{
  "n_layer": 8,
  "d_model": 384,
  "n_head": 3,
  "n_kv_head": 3,
  "head_dim": 128,
  "d_mlp": 1024,
  "vocab_size": 8192,
  "activation": "reglu",
  "norm": "layernorm",
  "norm_place": "pre",
  "norm_eps": 1e-06,
  "positions": "rope",
  "rope_base": 1480.0,
  "rope_fraction": 0.5,
  "qk_norm": true,
  "attn_scale": 0.0884,
  "bias": "none",
  "tie_embeddings": false,
  "parallel_block": true,
  "init": "uniform",
  "init_std_qkv": 0.0281,
  "init_std_o": 0.00703,
  "init_std_up": 0.0281,
  "init_std_down": 0.00431,
  "optimizer": "cautious_adamw",
  "lr": 0.00105,
  "beta1": 0.9,
  "beta2": 0.95,
  "weight_decay": 0.22,
  "lr_head": 0.00531,
  "warmup_steps": 474,
  "schedule": "wsd",
  "decay_fraction": 0.719,
  "decay_shape": "linear",
  "final_lr_fraction": 0.0,
  "batch_tokens": 131072,
  "seq_len": 512,
  "doc_mask": true,
  "train_tokens": 903400000,
  "steps": 6893,
  "dataset": "wikipedia_en"
}
Each number is 128 + 24 x the weight over its row's rms, rounded and kept within 0 to 255. Layers, rows and columns count from 0. Numbers have three digits each. The size before them is the row's rms in percent of the matrix's.

# layer 2 attention query, 384x384, rms 0.042, rows 36-108, columns 0-191
079:117137178114143130110095094084124093165123138139170103121139116146092057134129132141163160144144105144154121164111129120136093100171143108104210146130128135110128136128108104134157155135089096122115142117158131138113101139127121122133199127164164104121152141093152134118134141145068183121137129142105124126121138123091123150133112143125145118128162086120095103099147158123130148184166179166133133136157147122118131139152098145148131109137110148108117100118152120088113104150120131147164151103127155141149124132149120137134122122135122136163114120106105114116148122115147203152
100:123158175133153158144094131148172123133105173124128177112110113153097092082122120134123125117137093153069111091146092160156136142109068183159125141139127100111131103147188119145156146153129103134122094154139134114176143106129145163109122107098120125129143126120121101125159084124176094099109140125147178128122113099125142105136122146129135130122112136114111163115115134123137118162133126129144140175105103153130162119142122151139125138116145113137151134130122160134139177168135126121147118127137100150087099119153150098115080138141114143113105119147131134144175128130172133177
095:137113158110126141105138121128118124146144089103173120154130137169172112105061137152123130127162140127129116153120115086143057110134127128125111133133138126156129113145135166186092116087081162122166145126139115114095107200145135121116162149121127103122135140111127106142160134121118146159145206114089120143132125097140154110110135130123110103117171115118149149155125172162119072174107123171135123110111094125131119131143140120113116131122135125164127134150097144120150083151119085131146127092179094107086119142125130121160153164130085142144142128082145143152115161128094111137
090:127139176137113125114087091159121158148105136126159142124127161171067086120126114130158169121116161131090155094138146168137140156170124088129093121111130081139148120157162112118161148106149134139160140130144138143119124133120135143168129088108186144121116109109149132113083154118065165134164166114118150109134097134131064133110138109134100111152099074109140127133151110146133107144141139113140127170184101125164146153146113144131129063165131120084165096123165129105104105083146128135144100164132137128159147165128090115107128103154123135163161146135133124143143153153167137129
091:093175149130131097139108156130149118161080163175144132108143109143142149141098100138124108135136099097123131123100116124126127133093124135138121112195154162149110118127160148143118147081134108164122155125057136108139121131147134149135082090141150143143133114185135098131119155106132151140086152089142157124122132129153116125096094133115192139104130132143075131114123121152111131170087123130135132142137084120127104126109091101132118123122159139138095128122101136167122106141166156177139152124120123085154113144102131102128104119113122107143101121120154138119146115129109122099
089:141121058114141107129158123144132089175158129118119088121096089105120098148120129175153136151147176155129117127108128073133087117176137185117145099104145136128094109132139159130099159133145122113139080140113124118087125112146141135145137138107112139092150149130101161137081152142132144186132114118155128148124091145102123199140126137132128104119127130123181114124096092112119151124120118153172184091118119133123104122116134167135112132124084105126141152132139156132099116119114119131150150163157102076077129152133104172120125137159143102087110123124149146133096113143171118119
087:134168141136157148136150110124174110148169124148173115094109134119139171119173159135099133086127119107134146141140124077145135168145091124124139116099171146131143091135101172128136115120169128112149082110157139091117112110126095118141125138118120133137154145131100128109142129087141147058116126143160121105129143060134154095124160119068161129152122143135122156176146149110131097168115105089129130079167129140132165112134099146093131098094142127123153180112100116118104128122077134159163133128156164150149114115112157145128141172165146155181135159143145100123148125185109125113
091:140152129158113147089098084144115155122111110149154129100052148142093126117127122120167113139156141133102156101155128110111092123110112141138159140118105150094086112169116126110148120134106089162152144140083121161116143113117130130161171142139137173115118125120128102110189093119122107123124139135135162171128162142112153152127129119129125132105177111144096064143154119156129162143159127095105117149116112120108111180157104179108119154135137123114083141113143154133122130143111139185116104131090162128131113134146109169101119149156094153160102179091141119109153062115119131102
100:091051150066144086156168128127081113139120114131108144107146086095140113124093140116100127141107147131106131122115132101161129114142169138139099138156148102123076149153112175157105119114140147153090141131122127118115113076163158112104119129136129122087142111181093107109117121121112129165103158092142109125120056138135152143087146149139114153135136158126140178101089088093168100097118131124098119138133136096126129109083109110178089128136102099128124102176116141166181138130160134104122143163147139147154116186110111088160107104108135071125123129130146133192101141153102124140
083:125133116136113149115105110142117163115166144153146128153123137116142126123139136122093096103127089121127097104166116177137110125139131060100124143127127135098125160139112129127138138072125092129143141110102132142131176150093164175136134134135116080156150124088132176166159117152139139080171137176136087105119164117137127054154110140102124128148152091105131118152162130130123119089163160108098135116121116106129168162141128110110138131110131154114144112110129144092081148122141136104137126072126095117088185101172149087134119152134156152129155121105089138101123107098119132099
089:147127095128106151107122099096126116137133129111113176097166122105115118154140122150140111132139141126144156152119145113160167140109137119116126156107141145134148118117162134131102111120117073098152119139117085125148088133125083110119119133162126122085152154097141150125146172152146109137138170098123125131112124116135168121136095140118138106086167109112110155135103072150155156118162132157133151117120091150113153119154147103141149124096106120147139162093114096107135100165136151115084125136129159128132145140143148166111143126111143137145145144122169112108159141151091131147
100:085141112114112103106119093125110089110134111128096129104118120162067130129110118166129103134105138115160136137096121152127120116139130106155154123138136143122127096095162159106081169085122201155115133169147124088170116115126114119151142108135145144121173157111099141149089134146108118109132083135132146140109135121107110149115140118129152137156159150164127126117118165129065110164137125124105151085164146134134146135130152148105150080135116133121121164151144162143115144142117137096163147105159139138130153112116100079141135129138101142110139091131159160099102134132131162106
097:109139099121091134109077123139099117130127078145068069106121110115136161105140130151173083169152167089165115161106148138136159162162119127116133162151091171149132137162173156155133097119153105113117108117160128080103128148147131099108108123126139079183144129101167123169123125112145182152108093113151116090093135134130157125157149157095199172142169141134129126134111095139124139133133145138106106066100138149094128142111139077139139098139145113119143094099134119136146121136148125128162102108118149109153138106103158101114159124145122115139110102155138134109118143141149149129
092:112114125108141125172108141137126132152119141082118148097086125121156111151112106137106138102123144145103129140174084119172141130124094156125124116166138156123108121103124118154168152116155119120127131143146125087147144129151111129069103118161102148118137102106168112116134138117141120114121104120140135121142089170125110102138161090156132101168102156099136150141113107095132152084101126122088131109106139111163138119096129137117132144171097147126142104122158127118126175096141121096135157155128129169109131153102098119146144125123196095138103109119154186139100153158108126180
089:172131141112122174147136134114113161151142131109115127169167088135151137119091138109127129070125120148177135139143130099136127100116161113140107129156130155107097128164156172163117120117140099108154138123133151151095138140127100145119124112101148117137110152127078121148181087168158081139137118148078137152097126089155149141104133111118120157135092143135106143165100136096106111090097115108118128148074115114084126116134078074147124113123087098139124135146123115120151126131170102110125071171125152105090120108124142126151153154124080140139093157142143129134128111184129118155
104:138134093089140162101099148150153147148138123166111133079163121131070121131085102155124115127199142080114121123106149146128079107159133079138145147160097119161154104131119130155167137144126146096128161121142115113123137150144122140135152125120138112141147068101156088158109158117101127113107096165137133134120158111143128122144111137121155112181136165130137095122155154096087115148110168142104155069129130118118148132148114139162153143142140132120122113122146153126147106128103117111132151122111118131079085142146114122157159109132132134116108109114142110111127159121096175142
094:086103122130109104138120142169170100120127091096129158159129117142101184133099147122109148143154161163160120070125131132109127100119119111162117149091113129078155090145090127104145113126127154136117057102092150152089118114121166141146122126131113155065096134134132176107122102110131107138118107131130119117157113103085068102152127150118151132141130140102108133108152173148134144124137110120137146122142104116098130108119097111126092125148166126087112131131138150131138175127120135146117166144144133140133134131120094123143143165140096095165075135079162157098120130097127166142
126:123107146135193132123125139150124102147144125094130114085143081118157106151087107098169156137105119137122152152165112122092134133110125117148138121113153101155156178168101112116161121094158144163142122101192115106127103128161123114108096157086127106130117108106106136121103185102131179101077143125160135127089107151133089140140130104150136080155124161104143114110123134133134109169119131064096122136136132154118125110105120121186122164150126114110125157125160110153136149141143124116154118155160151132133108169169119109145101102138155108095179124154132128138151163154136148148
091:172138110159112081100133122141151093124121120151157139162133127111127157086165171151128111140177136113167133124102139105126068132149097155118140129109126096136189114103076117134104187146135151153164166140110130136136113152108111149116134102143120095122133113101146114098119161126143163161125111158131159126136145123075117164129142133158169110140133135161117107104142139150133118149146113155139109104145124096134134116148119195084129091110141122118149091132164134120106096162113126107120155116084135121115117096088110190160145139109148134139131116140152097136092138080134175130
097:165108128147154113114072132141157152134097111146102105140117169123159168085184152160152127143132150114131136121150087088093142153119101146110144131133120117155154123084138135112127157140113116150179112113094138152157165145113127096142114126120131160123125096148134170097116144162127141131112161127132129125143149160142117103111136169101147103113139101138109117199133116116065135137167105098148114145169096155106147145141099144116141095081143174123144120124135146154130112104127116159161146143115101141096152157070095092161088113144136113132111157112134123137095098071116138121
092:118117159140126118117144116106138098161154133106148112125162153126088165160109126136129115102161103087123140110111081189124102094088091088105126091157059139140117156117199157120104141126139160139148101120137127142120148146114141155181114132125100095107147170166130169184127082086098166135134129132119089118110162156152150133129113163076150140112120071116127147146137125148165106154129111120104102104128106124099156138137154096143150129161090146133131123144139122151168104140160161109140137150145147077105162112107142110133105103084109132164118115119122136133079111136105148101
114:164123160107133080138159155155090096133097113110143119113132075140163132164117135121074147122094110151111090156088095115087131108136101097125152090122151088132146161165109173174160116095176117107125143119110168113111147157171104149099088120087177138133108127135129115142100119106090103125117079123134118107171123124066120065121106119139115090081140135171112127116124138133127123109119159163118121138157167148101138088095122141121121107151140114128145172126113126161065124133091101125122099097125149142127102148143131122133149162139151124140125116171140127158117111114129126116
100:121141143147150117093148093188151102085087151106099132144108152135088187149152144191135130173111152134155146118152104138101093141120093081123074130109115139109147109098108200123101112123177174105168138137145114111151106119125153091104101156098152137132147151114077131110116140096133175199127108125164114104102148136101109119112102160118136144110125107163120115124100149152120119148119137135125131110133170153107105143129116140132141094093149110108112112134116107146113079103108206149110125112153131121170113126144090148150116107112095141132144123147146132125125100107099130172
146:134170119152082164155112124110114173135135130139151171128077124132123161094147156165131073102142109093122110130107128145156136111155123136137123131172155143102100094115143122121140160134103064102136139132118132146148135119118129136145151105125130181130148158177138125108172073172122077146136137155093143121145140084146138091110096118123134161111113083094095134174133085110162124103123079124133111130094090105137112134154137117078120154093141130139108111120103099102112104128135170127080139124110113133092153093116140151118140140130104144142102140132120134107115071121149105140
101:125107118115092135140135134107132120078105116126123146103115145126109140127115160113135122139112094141111163182173173131123171109110116153117131140125160129110160138141086078134160130097134135164085133127170125102153136140126103156096120134104122108132137109133117103067146151078105099114154098134150091083158164172121133124107125126117106136157152122134144145096129143145177121145094151119108114185112182105121119082113146135137100117136135099133171096116155095133128173145111088106124131087118124144132152132116120119127116131128145120063142099188178168130150159131092112149
102:099103100108126145079130129113110099167092094118116146119128152122153148118129114114171181147085142112124138108136136100112115133164136136146109071135117124157137151124116144124111151148139175110156146108153173134089121156111128133130128108124070128136142142124126125150098154109086168174096126169125162146102116114113129137116153110128156125133130136109117121158119140134148112147112110095114143080163167201120084120154106137141138118148088141106100129129151142098107090130099177128152167171154107161073117125124093113161146141153141117070134094129137127123161169139094163168
097:095106151161132114095121122122134104161118133105133149158131116152140112143109126116143140153118131177130125168127116150118102142119141139090142088170133112173136149145130107130123108130165203161124105147151148128089120168128122125127111124096101107118134133147114151141080086151084125139142088119144124112109122101095107105141114120158091109156092127171094135088159158134110148203167084140135106188147145097117124114136139103142153112141091085152148126127133162129109168119092128112144096108108155157107101137141124115115107179122142144102134119119145121122140152155117127130
122:157158109123143125125152131117159118176182160112133101120125117151170095131116091130136074111195115148162118129143123097143120120112135117098163160092116093121151155167109140165130120109120128141125122157120156110121140124136076147098123174122149117137123102127110117107144139058153096107113105128155119120120100116119118148163086174124144112165151139110133123121113154112124089145095089129081139147133132116118145086131091084135084179118121112123115134112135120147142133140132065138101110109104129151106108149115126123144110153119139127161151134155167156141151134093138132153
106:106102134112136128112162119129096099112093115134126134210160115100138121157132111110127145176117136140164072139126129128118099143124122096120100081133115111172130148132115123119103083110112133090155152140130150115137082131122179119115128143147122135130154132106141135128137145143150132102116131188109114147154083147128132145115151130102160194114118104155094160131142187118130127135181130148162119131135156103095094148135113120161173120141180162142119148135101105141111118127147130123097111132140154127108121105152109122120109138095100140165126137091086128111124145125105135145
101:111118061078180110143110117130132160077160112133111140115165114126138111133128144125108146087110141135111096137101135090131100143152124107119126152121133124107095150071119128071120161115103117174077111087143136135102112135122132134092116164149098145193154147151113141139160125138156118130102145134127131126082141135154160100119121140170128118078109129123112148131138149130119128085145122152121114118117131140150119116113098132144114130089136179124152150146164138131144129083168124107150164145136125143123114151068111104119129091138123116118094101143144132154166136125129112148
121:110137175119075103150138160158101134105128160113120131118078129121143146151129113154141099093120163099161133074112135134127143116145163137123129142156109115137117139122185134120118135143176131124115123123136129139128125115134158137145129112058104130097102164125082105140090108168144125149140122109140122154121080127136121116129111113185096113120158143118135109121137078127172100099128116152123147160104120161118135101125143132109153117155111137137103142128087102167127121136156164114118097124129123077111126124159183107130098114110105116109110123176142142127127084168099125125
088:119139158094094145107135107114149146115163144149117125113136104119126148159146130119141114124168115115131151151126154149122188112130120159087126124142132146122155180121158169138154136134128112148125103128136102160113127149123099114145123099126127112139125120145136098105150133098118150159165110104143113166122116104133122146166112124117182143148115097113102121130099129126129148088161086114147187144112135105137162118151178101095141145071105135128134100128163109119108146154125166064070096112119135143137157120103113166145131150147131120143145158118147097165148105139105125152
099:146154111129196157145117130127144123107117127152101125111124159118082112103124129121142180118121130118104133090132168146147156119135157155148148100147111136119132134142176118127119101113151145082120111169153118136134117117129164122126138160116105090125106117111145147130121108124105117112108151114176131094133120114167154142134129097154114103167163123151154104135112123131132109173134133115121139147125138105113171094157091151111125106078126141161138118138122138135127097138121092132147107110127106133091160123097131130085077123154151128133164150162091149159146128057149127119
099:154104094129113129133128155213145149128143142110113119127149085087155122162097133104119151173137096151135096136117175119128096157146116103095128129092139102150120109110109102175110111119133124171115136076119139125094166145134106163126150093153128152118131104157172112138148141116090109151137150165115135115157126149131099138161157161129103157113129126105133102120148155131144115121134158150148134155198189088160086129142111123149111190103122089111115108137136104149155128155122127102084149109151110118157104115126143119100148110096104134172117106126130136143109097127126134124
097:108149117132147120127150090141171093105133132180141126136122137088101155136158103142135119139115125062100142160150153144108107105118082151169124171125136147126134149163096116117121096140145152150138145137105140127135088089121147098145125152146137122158169086095164124102110122128140112104140095148080157106151146114133140125167122127132138075135104101151135157094137149145134126115152113146110102120114131136143138133114114104172176130144167108146108126106110109157141145133130122126106151114096166146090131092145134087112116151080116141150145139092087144111110121141122151149
087:175149128072099144124138125088140130115155142149109151145113107099151094081138135142083115091165125147105186156138166168132151118162142139135159120107133175103166122122105143127089143131113059128125114132153132111104134146112103140116135088126097148150116112097137085092136127138145069133156132126110173147117115108163150112138142148127118137146118146140112180121129068085104155081145131125097110125097110137153113122113088111132106120113149091113147103123087112104138116142145089123095118161117092170167125150109135149132130123104140135126120128130189170152182141139131074134
148:114120136078114095157127128128110087128111120112128134121109134108108125134129143103105169127079149108137092187140110124095101162158127134166154074124152087142114108142149130097151131125118159116122137090156127104139099130132178095090146196127113079108114117136133126162102191135131132114100118110154117097159144156101136112108140118207157077111135158139143166130138125135125134121145118164116120137137128162094093154127104096164143130164170151131131125131115129156115176116144147114156131106183144104113135147151160088106145124135172115126144137104138112138082092143104124131
089:153094114093113137108107114173090132113143147178128164096101126146127126116153177135136109102182159120161127135111108106129157154142113156125135110091123146135152099106101115133127167099148117167111120093142091138163110116132145165105115127090129085160124097128100130107138139061149138111152128118157116137101119126121136144139106114159121092132108116108126174174120130129119135122106129087178110154136100123108148078116122114146162162084174137111140104126165128169129117106103140122132165133153118128146126130089113152145157159146149136141136118158129102119101144125127092131
095:142202127142150150158129115149128148077104125134139118055147153108083107117114102109084157120093118099135083128191167105133116127115154138071133147125119097115133120154144118133154158146157125073129100093142147122121116117129113180163137171101115165133146126108162138136143092131118132068150127127109141139170085101086110114113096107115144099151154125120169104143126139098109155076148098148130145115139138081149143129110149141135120097141141123125121119134140116103146096106126119173127136128186137133103177158087131161125138128164163105178134143141106141109118112146128125130
092:114089172125141124144135123115156113155122112148140151141184131121131139139115141090137115174132116151129142191120129117159117127111104104129164108110100104168149138124088115124094158130058140149128111151130087098163131152132135121095163158127100153132140112168110109128102162078169125133109164130139094130096118166152119150114138129076127126132159130137139122158103113128136127141151188091108132117181140107101080097120107086118085128121127100132102121143124159156092140112116126141122151110136129146122125147122098165137147111154108130126159100148122155137207105089099128147
091:090142101129112139107122104140100143133151094127164081147118138110090116117108135136122173163096153103127125144127152135088077162166113148097112149094135107146127128130111099103098104119118146094138127106138089125127123123126125130174146154136127107094147145087134119174144092151081168133106176174130130116146111140128105146140161158140163118159166143165115139118135138138113162167168108118126092118125086132098121159119113082178110142154109123147098149150092129123144124117110116163133153122153100124124118142139152047128106112136144144127171112111130095124186133165117147124
096:154089141098135128119113140156082141106113117099126090153127107123164098105130123115128203096112107141170134193125169114104101138123083110111144172094112148088122140133095137129130155145120189133153102116151149147121104121145126092122146115119155107136095152100136160114124146136149174083120111150152147124141107134139176111160141114100152164136106137157136109131138092089142060119125151122111118130123118180140101158095131142174117102108159129095091159159163141101133087119158107121069154146162086168139125137139121122145118107139113123096090135136136097145158150187146132120
096:164086105145152127151099139114128089141111146206116092148134111148154118129125140143145109132172146129162112184159163139098093164098141120127117131169135141129143152070131138141112140167093141137107119108145098104169143126124173102145136123113142103146142114153151124132139150146159116124148125105141107127140164119164140143131119129105134099141126144121116136137142176095097116120142115133110162120143147109105132150146138149170154135097117103152090092155095106121102146122139109168105117110149129136117140121153144126156119146139097136091133123096148146132129133142105130116
094:119134168106169143134151108121151143145146148084126183090078092160160102132118134123119130091098113144107135098093142100152131095147095140131148147136166177102126114101122104118176104141096082133104118112161109137102125143150122141145145103115102184125132130142107135121118119109130112104098122144122162150138118144122165120107085133157141110113126114124097103133124121109146107085150131178099161175105109127168127119143087164189113147119155112099156141125140124132095105115126140098121165146165137139157133168115082125130107136125152118096086125135151137110125127154123121158
092:132149125135094107147120119127141107138134152108106196106104126131101128116138144160126094123173136146112139093126130141127118131128154144193158145154126178123160110152185135136144139113147147081114115169140146087133126143133134087150143103138164145124127154116182103098159140157111091092094139109106109137131113117142150118108116165130112138111150137142129090120134146132089152122123116189086124119103132099164144161135129093090122101110187100112089113121137150139116111110128128121111108075126141071105154114127083130110111089098145091144142126105103160111098098118149119130
123:095071141128117118126143126151127082108146116134139082134161126121112132148098078089126172145118163139140115116129131110130138143146125074128149144148128078101122160084125108131093113136132151108122083101176079089145123142141138080107098172115130097120102141153104133172091150136136136118090123110191123117151099166144146143114172177115147133127127146139124139126133203113123135134147147133109123107153142145123117147115086111141176132150164129137091152168091133152128106093112126110152152113183132101140074139145149077116134124100139119169136111180136111124131129117122148124
096:177097076129158114131166111118140136127144120071138092136097087145140147113113105190108103133114124135097147093129145125095126134129121146141145151126114150143126102120135134143140095119162118139128116122135114114160110114131092104147124117148117081123160147060099140128154121137139112105125122121093116082092147103147150150156117139158056123173120124119097110147142178140109131108158105149158098163145177137109153119153164092088110096094130135102134155092122115101103152138082117094138122126136154176107143100109166134100113121134120124107119114120093138150126148094155122113
120:155132146126193098156132144141127134123115129083112140132126105145132110160088134114123135114105116144146120162133109141074149153084137142125126092114113104152129115168106114114152124151141116133120159145094134128128114095152119120101068122142136156125126104110111114136171114101146117105114146155126118164103121078112112150142097122168113123156153162118141107119135080137167143145111102103126145175093112122128158083125102130164080129128131123133124159115121114130120162148161110112136128165131125141097134117117145152143111156156114114117117147112153151148140151166105151152
105:160112173111144115085120134160128172151124137109108157121117116110153102108131133075135130155122093144160145148136139155125129124130108140158127123124155165095108089190083158108172118147115126126143130101120170142125149135113121126172164136113120129123156106117106131122157084078103147166088109142129140102096127085147137132161097125124118148130146141115133125159141119132144132139118117089127138111126131185143146108134130137141098127094161130090137172141157145142117156151144112156124142134092133166144135101109150161151154125176134144151111095100141078150131123115107161168
106:112172093129147155130127133148165127155149125139139113075135132154121100061155170161120142148150123113184147132140131124169099139127123149141117134089155113084123145127116100096096122115117102142164150123154064107143124140131124099079105123155177141164110114128150145100148133138113128126121120109172159114134118120112146142149156121130148125135135098139170118134104125137078145193110130131150132077089088069136133133144140163128116160071132144119124142114130136108137087121107117149108160137130097116135138090116104162143111149124155161187165124105143112121118133114175124130
114:098126124124108116141089152177101134124164125115115163147112124157120090134140126176153122137188133146102118154119060111139144141120092115130127171142100084173154159141140077125160144110185125160155116126117100113140125128132134140088107172105161139093131147126166107116149184102112113129130115116149150110095106121078116114141144146168119144156115095112091153132132069122150133172136115135079081135096118117096142082123124094154125090198122108132177101121136086130152151113155150111113132125124134117123125107097154111108135110139120143173159155185121116144120150168186140136
093:143140125147166177117117125158104148137129121094136118148145154113090129169144126148136142164120153131159117103098098132119112163126119134119121137102111086146138138116124111099133103125138108090109169112122113137137146109130126122143105156161099119094170118155117123152163195115122144149107186132142096154136171139142127122138174118161165157132131131089122132144129120115123146145162133104142155091130137097111116117137145119138124118104139192108164156092121105115116120119132146097172147135112084122141125107141122118126118139110133154136154146090085071130091137091139150125
097:141123098156113110135141178127087160123120152147160134150102138136155069119131133155163079102116087135115113133110164094151142146156102126096142137117130107071124087111141149141122154123110130120143150141095154125096168123101114187120152120136110120140107153117115135130141081143116100156178190107108111080127140098125177145137145118121096153102081083087122135126155128155110107115117123143131101122119103129131115127146143113133086127131110115149130135141144171122148129114138123116176109132125117107149110144111166157144112100186155121109089155144137127151138112132116120103
113:076133102111131128137114130118144131157128163142150100127088140135125126110126097148107105093125129116119152133179132129117096106111094135134158122125178105194124114141182145095128152059133166161149124148127108111113086127132113111115139143100176118155160143108121134141065150136118164092128101121144151133075111173113077153125128107160131110156153166139194133123110134113131114174086124119109155118156120126116105138085108061129069142143159110121112122111129122155106148111135122110159145148136112128145144146109132141154113090162150114134153151113172144128107116116125105122
102:117129068140121137164142087123122138071134117158165097104128153116100123112122143138097178060141124125085110135127151088158151117072082122174153149129083130121102104148131103085204146138112104095155070114146091128150139129138174114105151137139155118143140110146124122110138097113131131092136094140142136136155152149154130167125162092133161115130088150129139151123131104120123144133138125096125121163144137118100103114110154113088116123175125122127087169117145127113149086126115089126124159114120124097080126108117131151143142121157145108141105128163107183119125130118187160119
159:136169130140115171158094104096144149136151148138147171067102177172097137110189163157134091104122121115129109103106099158135144158157129144170150143136138131085100080119114110106132166118119077106133114149107143136151154131113137141138133122144125145140112148162117131105174113144113097130169120116099154123143132106129119075111089120140142112086154082082130135165133108124140123113132108125144127142085093101135127113144144106082138139074131159135124118090111117132114137127113142134116156122106106146100177096124118105101121118128127151144147183080086088105130117105193096123
110:126111145092142119129143128175117108161111144135106122129123139095156097102151161081101168052122135149171102150165073099160093138149176113137139156145129124121124133131167125166143125086140151135143124144139138119131106128127136112058130135062138149120112106136097133167117107123128137129101120128154110138120140101118130149108156147135149127102128143117136115136139118115101153139087107152120081178134132158100144094113082127130095103188131092123103106127100140136169128138139132141097082115145139134110130162142138124178125098129105118138097162147158115147148146117119100114
107:079080133127111091120116117132107087144129088150132079170171128112111141174096128127141149173125133110166109077119117133120129145114128114114111102156120097096109149120139133112086126154106174123101160130142106119140149142117156122130108156119109083110135123133132131183105144130121160134121162119183080122147102160122142137135169163098152173095145152160089160123112187134103127153160152137107132089149104147122072159114141134185187143140133170148120162139103126155121130125132164142138160117161124132154075122155153073145131126112113129139135110111143087128135069113115140101
119:129145125111098099103121164151113110072096152087141119123146091123142090132143081142127138103125152138085130143153144141146108110118105102132155125166109102144159107150180176143123146136134131109152156121068118146139113130131116161091132130138166113108107145084129139154055163142125142122176153122093150136092152113078116149138143137160093109166111134136123123098145091140134123127150154118104098113155150151122158134136110134122124123175103103156089108147147162138097114100120153089162126115121131119112085168154144153116139093103134144101089145161147129133097116154076166121
115:147151115154171158115115162151138156151165179108114119110114114161131108119105130103132135130172116110115153082158114130100109144129147135126114142075113140135140156126109130154142132108131113158121121159093118103114103112158108121102133111177130171151107106118098132119132108165105125095129098161117145145087111081166109124134106161128088103128103127091126088123118127148107119148104115133089157162137138132145156083132057131146127144095102071133078136134142124145129129149107079093108120154141099110103124120113098140141108146140100113129141109141125138142168169141148130139
102:122110130126108122114143116143131112098082107116127177144099114158116136143113101110159135086149141169166158121086115091143105168135119143162160158209113130108112105142087089157123132165121137131156095120153122136206122137137168152127121118090107142081098141147129125111128137085142132168129152123128122109160134122093148143122134134137124148128125166163046134132110142120118101120139095130133140135127120144079132121131118162147139117130104131161118132123108138132128144113116146184121133099131141136093096131135127100155134169086087118139095149148108099171153168122115119103
152:093126099122114114125130153117117122072077115150108134155120127115077160121139112148151089197109149077100124093158144159142101106128100109116105080159103123173123116112174134105080123103143128137154166146076143120157130112088123148152150137171118144150167113122156140129087161149154168137134152135101151104098169128080108141111174096142127170111100112147146136129134136132107134142185137151133104098169120129144115162142139154128169137088122187121131119127117122139118091125113186106163176107174117141129142102135142131127148124131150160173119108124154132115089117119123162119
097:161108120122113139134139136162128138133166138179113133094121114128116152144093130102146146113058165141179171173131121132125121147151162154123132148101124151129100123118102119134129101121132087107081103090135130101141125098136132099136166161080053152133175113140099107124116110164141143111067091140128136153152136149141132145131108145150129127136105139135153101158145074087125134154134115141149112147126142115131139108106181106165115135136128083101125099113132106121140138128163115079085140118184099136084159139125127148121206129106074120091114108080122117096132141171144132143
121:152145163118153133116117165131095115115088145125144151130162100140166096134132127098146147118100151160141091129104173097067163133147122126118119124118137104130150111135104157139138125119136126116154104132150165183075124139163158156171100129104150118099156173115121150103085123170103132144144129116121154143126068108150105130114088083138110120096121094123092136118113158154168118109134140144130157126112115156093103093125129141141134117128117112098114133139132149128110096126150100117125082166113145055121109144144106155138122119138091124063132133110083115148147152170085151166
110:128161110137148114141164121141119150137145098127164082115113082152169114123089121131108130133085109129134115202139172118103125150141117130172154095101193068146098127187113150154136123084109140117147138124142145082136127129152119147132113128108135120113155144144139108146094122106071150098119097117116109105140129146130117132125102091133128082165130151157166142142132150131117123137132119132142106121150134109107097119099159097133116151141159099107101190116102158113097130113114156085141149111162123124068128132136156166121161151165148128179142097121120133148079091168134117132
111:141091134126146104097129095123135119115104130144121087158137069087125170147138093121155158180097123147169157140131145148131181109123138119072141083131131144145113144116141145087126124127148162139116091159108132115153126093107131136145135141116099115135105132136102112106100099111147174102124161138157126140112116156153149170136107112106113113155092153164131120117126155136140139165126141061108107114137168150145120123142127133169139142098130106118146159166176153152133119139126159137117109176100173115115095132151105121147156116117117119103150095135178143126165117143088145135
128:082096134126096102109127147112109098140121097137138093133155133138135113155120130138147096179101150109149088103146109129122104160139108123151124103149120119107129140122154144096091132137094179101098175145098119121115143159118153127133098176173116112163107134184147162158105137121158156146115155092135117110099099155119150145142160121083176173104091119134152155128130162153085093147138164098082146097106131139131064144131159109166193161142117172150105140138135139184144130146108134141144141134155128131145113127161176127120118133096116154182141128093162114123104107151103117145
100:135150137127143153148137129084121089123106152085126208084142158125097111108084142096120128148126133132120159167154165131144125156121176184162081126128096119110125104139115118103128131149122129092124125130139122146128140121115099154131108147125139192149142121115125135114151153136158145126116135139109108094109102077120094139112154134083104151178114095168124153149119170093122163183141139069114150114130106110135129122135139163090104152092147162115129129126122140115115086117068117168107111144168117149127114114139146139107135116113115132164121122073108131123177143147139142144
088:155204119167121095092154085094157109121132118120132119105153137138119114153116123152137141164114139100128156180096105133161099152113146121144137091115111125128149086119120122139146147154117133086087111106122143120186081101124086134136133162170105126161170149128147129115138130139075115110130083116098163105138115131106167142146112123125142109133165141152158101117126093140130136107128130138132092079142163136116135137158160148156142100133089148136116130142145146101134109112102184146111160087116132129101164129103150143131121142163146128173190079135127112143105113086158161157
149:148167134113103130184133110106153144128148177110155161091114173150113100140168173145106106087146123148128122119105109128098155142145136130167146150133136129092131065123122127155115153127087080078114117115091157144164158122156158144145126104123148137099127158160103119101137107107113062105151128120104124149180105096119112092091072135133108130104178114094119114142154147115169111092124125151162103137150101106082145106138155107096112131114140140135108133110088143109128137117146151143094141116118105105086133126130130129116144115126129114124109154096083106130128110089134125111
098:133167109156138145138134096097085092134138137128104104094092116119152121109109108157128100130111097118109127158127111136165135114151123112141151107118099123154113097120138149142118109124147140121135122162088111171114142131115133178053106148173149178158135141163122112146139120115133103128114089129127119111106096161143122117134101114103129129142129120130129129118119114148150121141144092110135143091130139105113151129115154166128098116128143135157123078068131128146089102089128196132103115110094130110131137113122169131142100147103149134182100099065135101139112166104108084150
163:127141098146093147156102143132155141161136135126183128114058135158145131133150120142155082138125127122145109109090115115096118156185145123130148144100172074119116121130149131135154143081102083088121120108115140124132157135132137122146147145119143128145137178160132134132134104134106071116128119103125137108131085076122138095127100114162113135100152097086162124175154124104151133094155126147131098147108105096095120103147155056092134156110155133124093114097112129115118129097118132115118137105123111123126132112149121161094142123127145139180166156120091119107110090105132115137
092:146174143183137161095091147150149164101116158157116155135132068135116125132120075111129105104123127119126168117154129107129125129134157147079077148143103129143155172162112130119178131143140076148109189141100131136189119098123129133139134124100120147135127106118122085100174099116149092137162147178107168167130108111083141130111151168120117098123106108093106100123109130119103107089168106121139124138097106120143117124128156129140141129106123110123168121140152118150169125173124139155059123148101157129121120106140130123137139130117156126133113119111170129146124128158123112147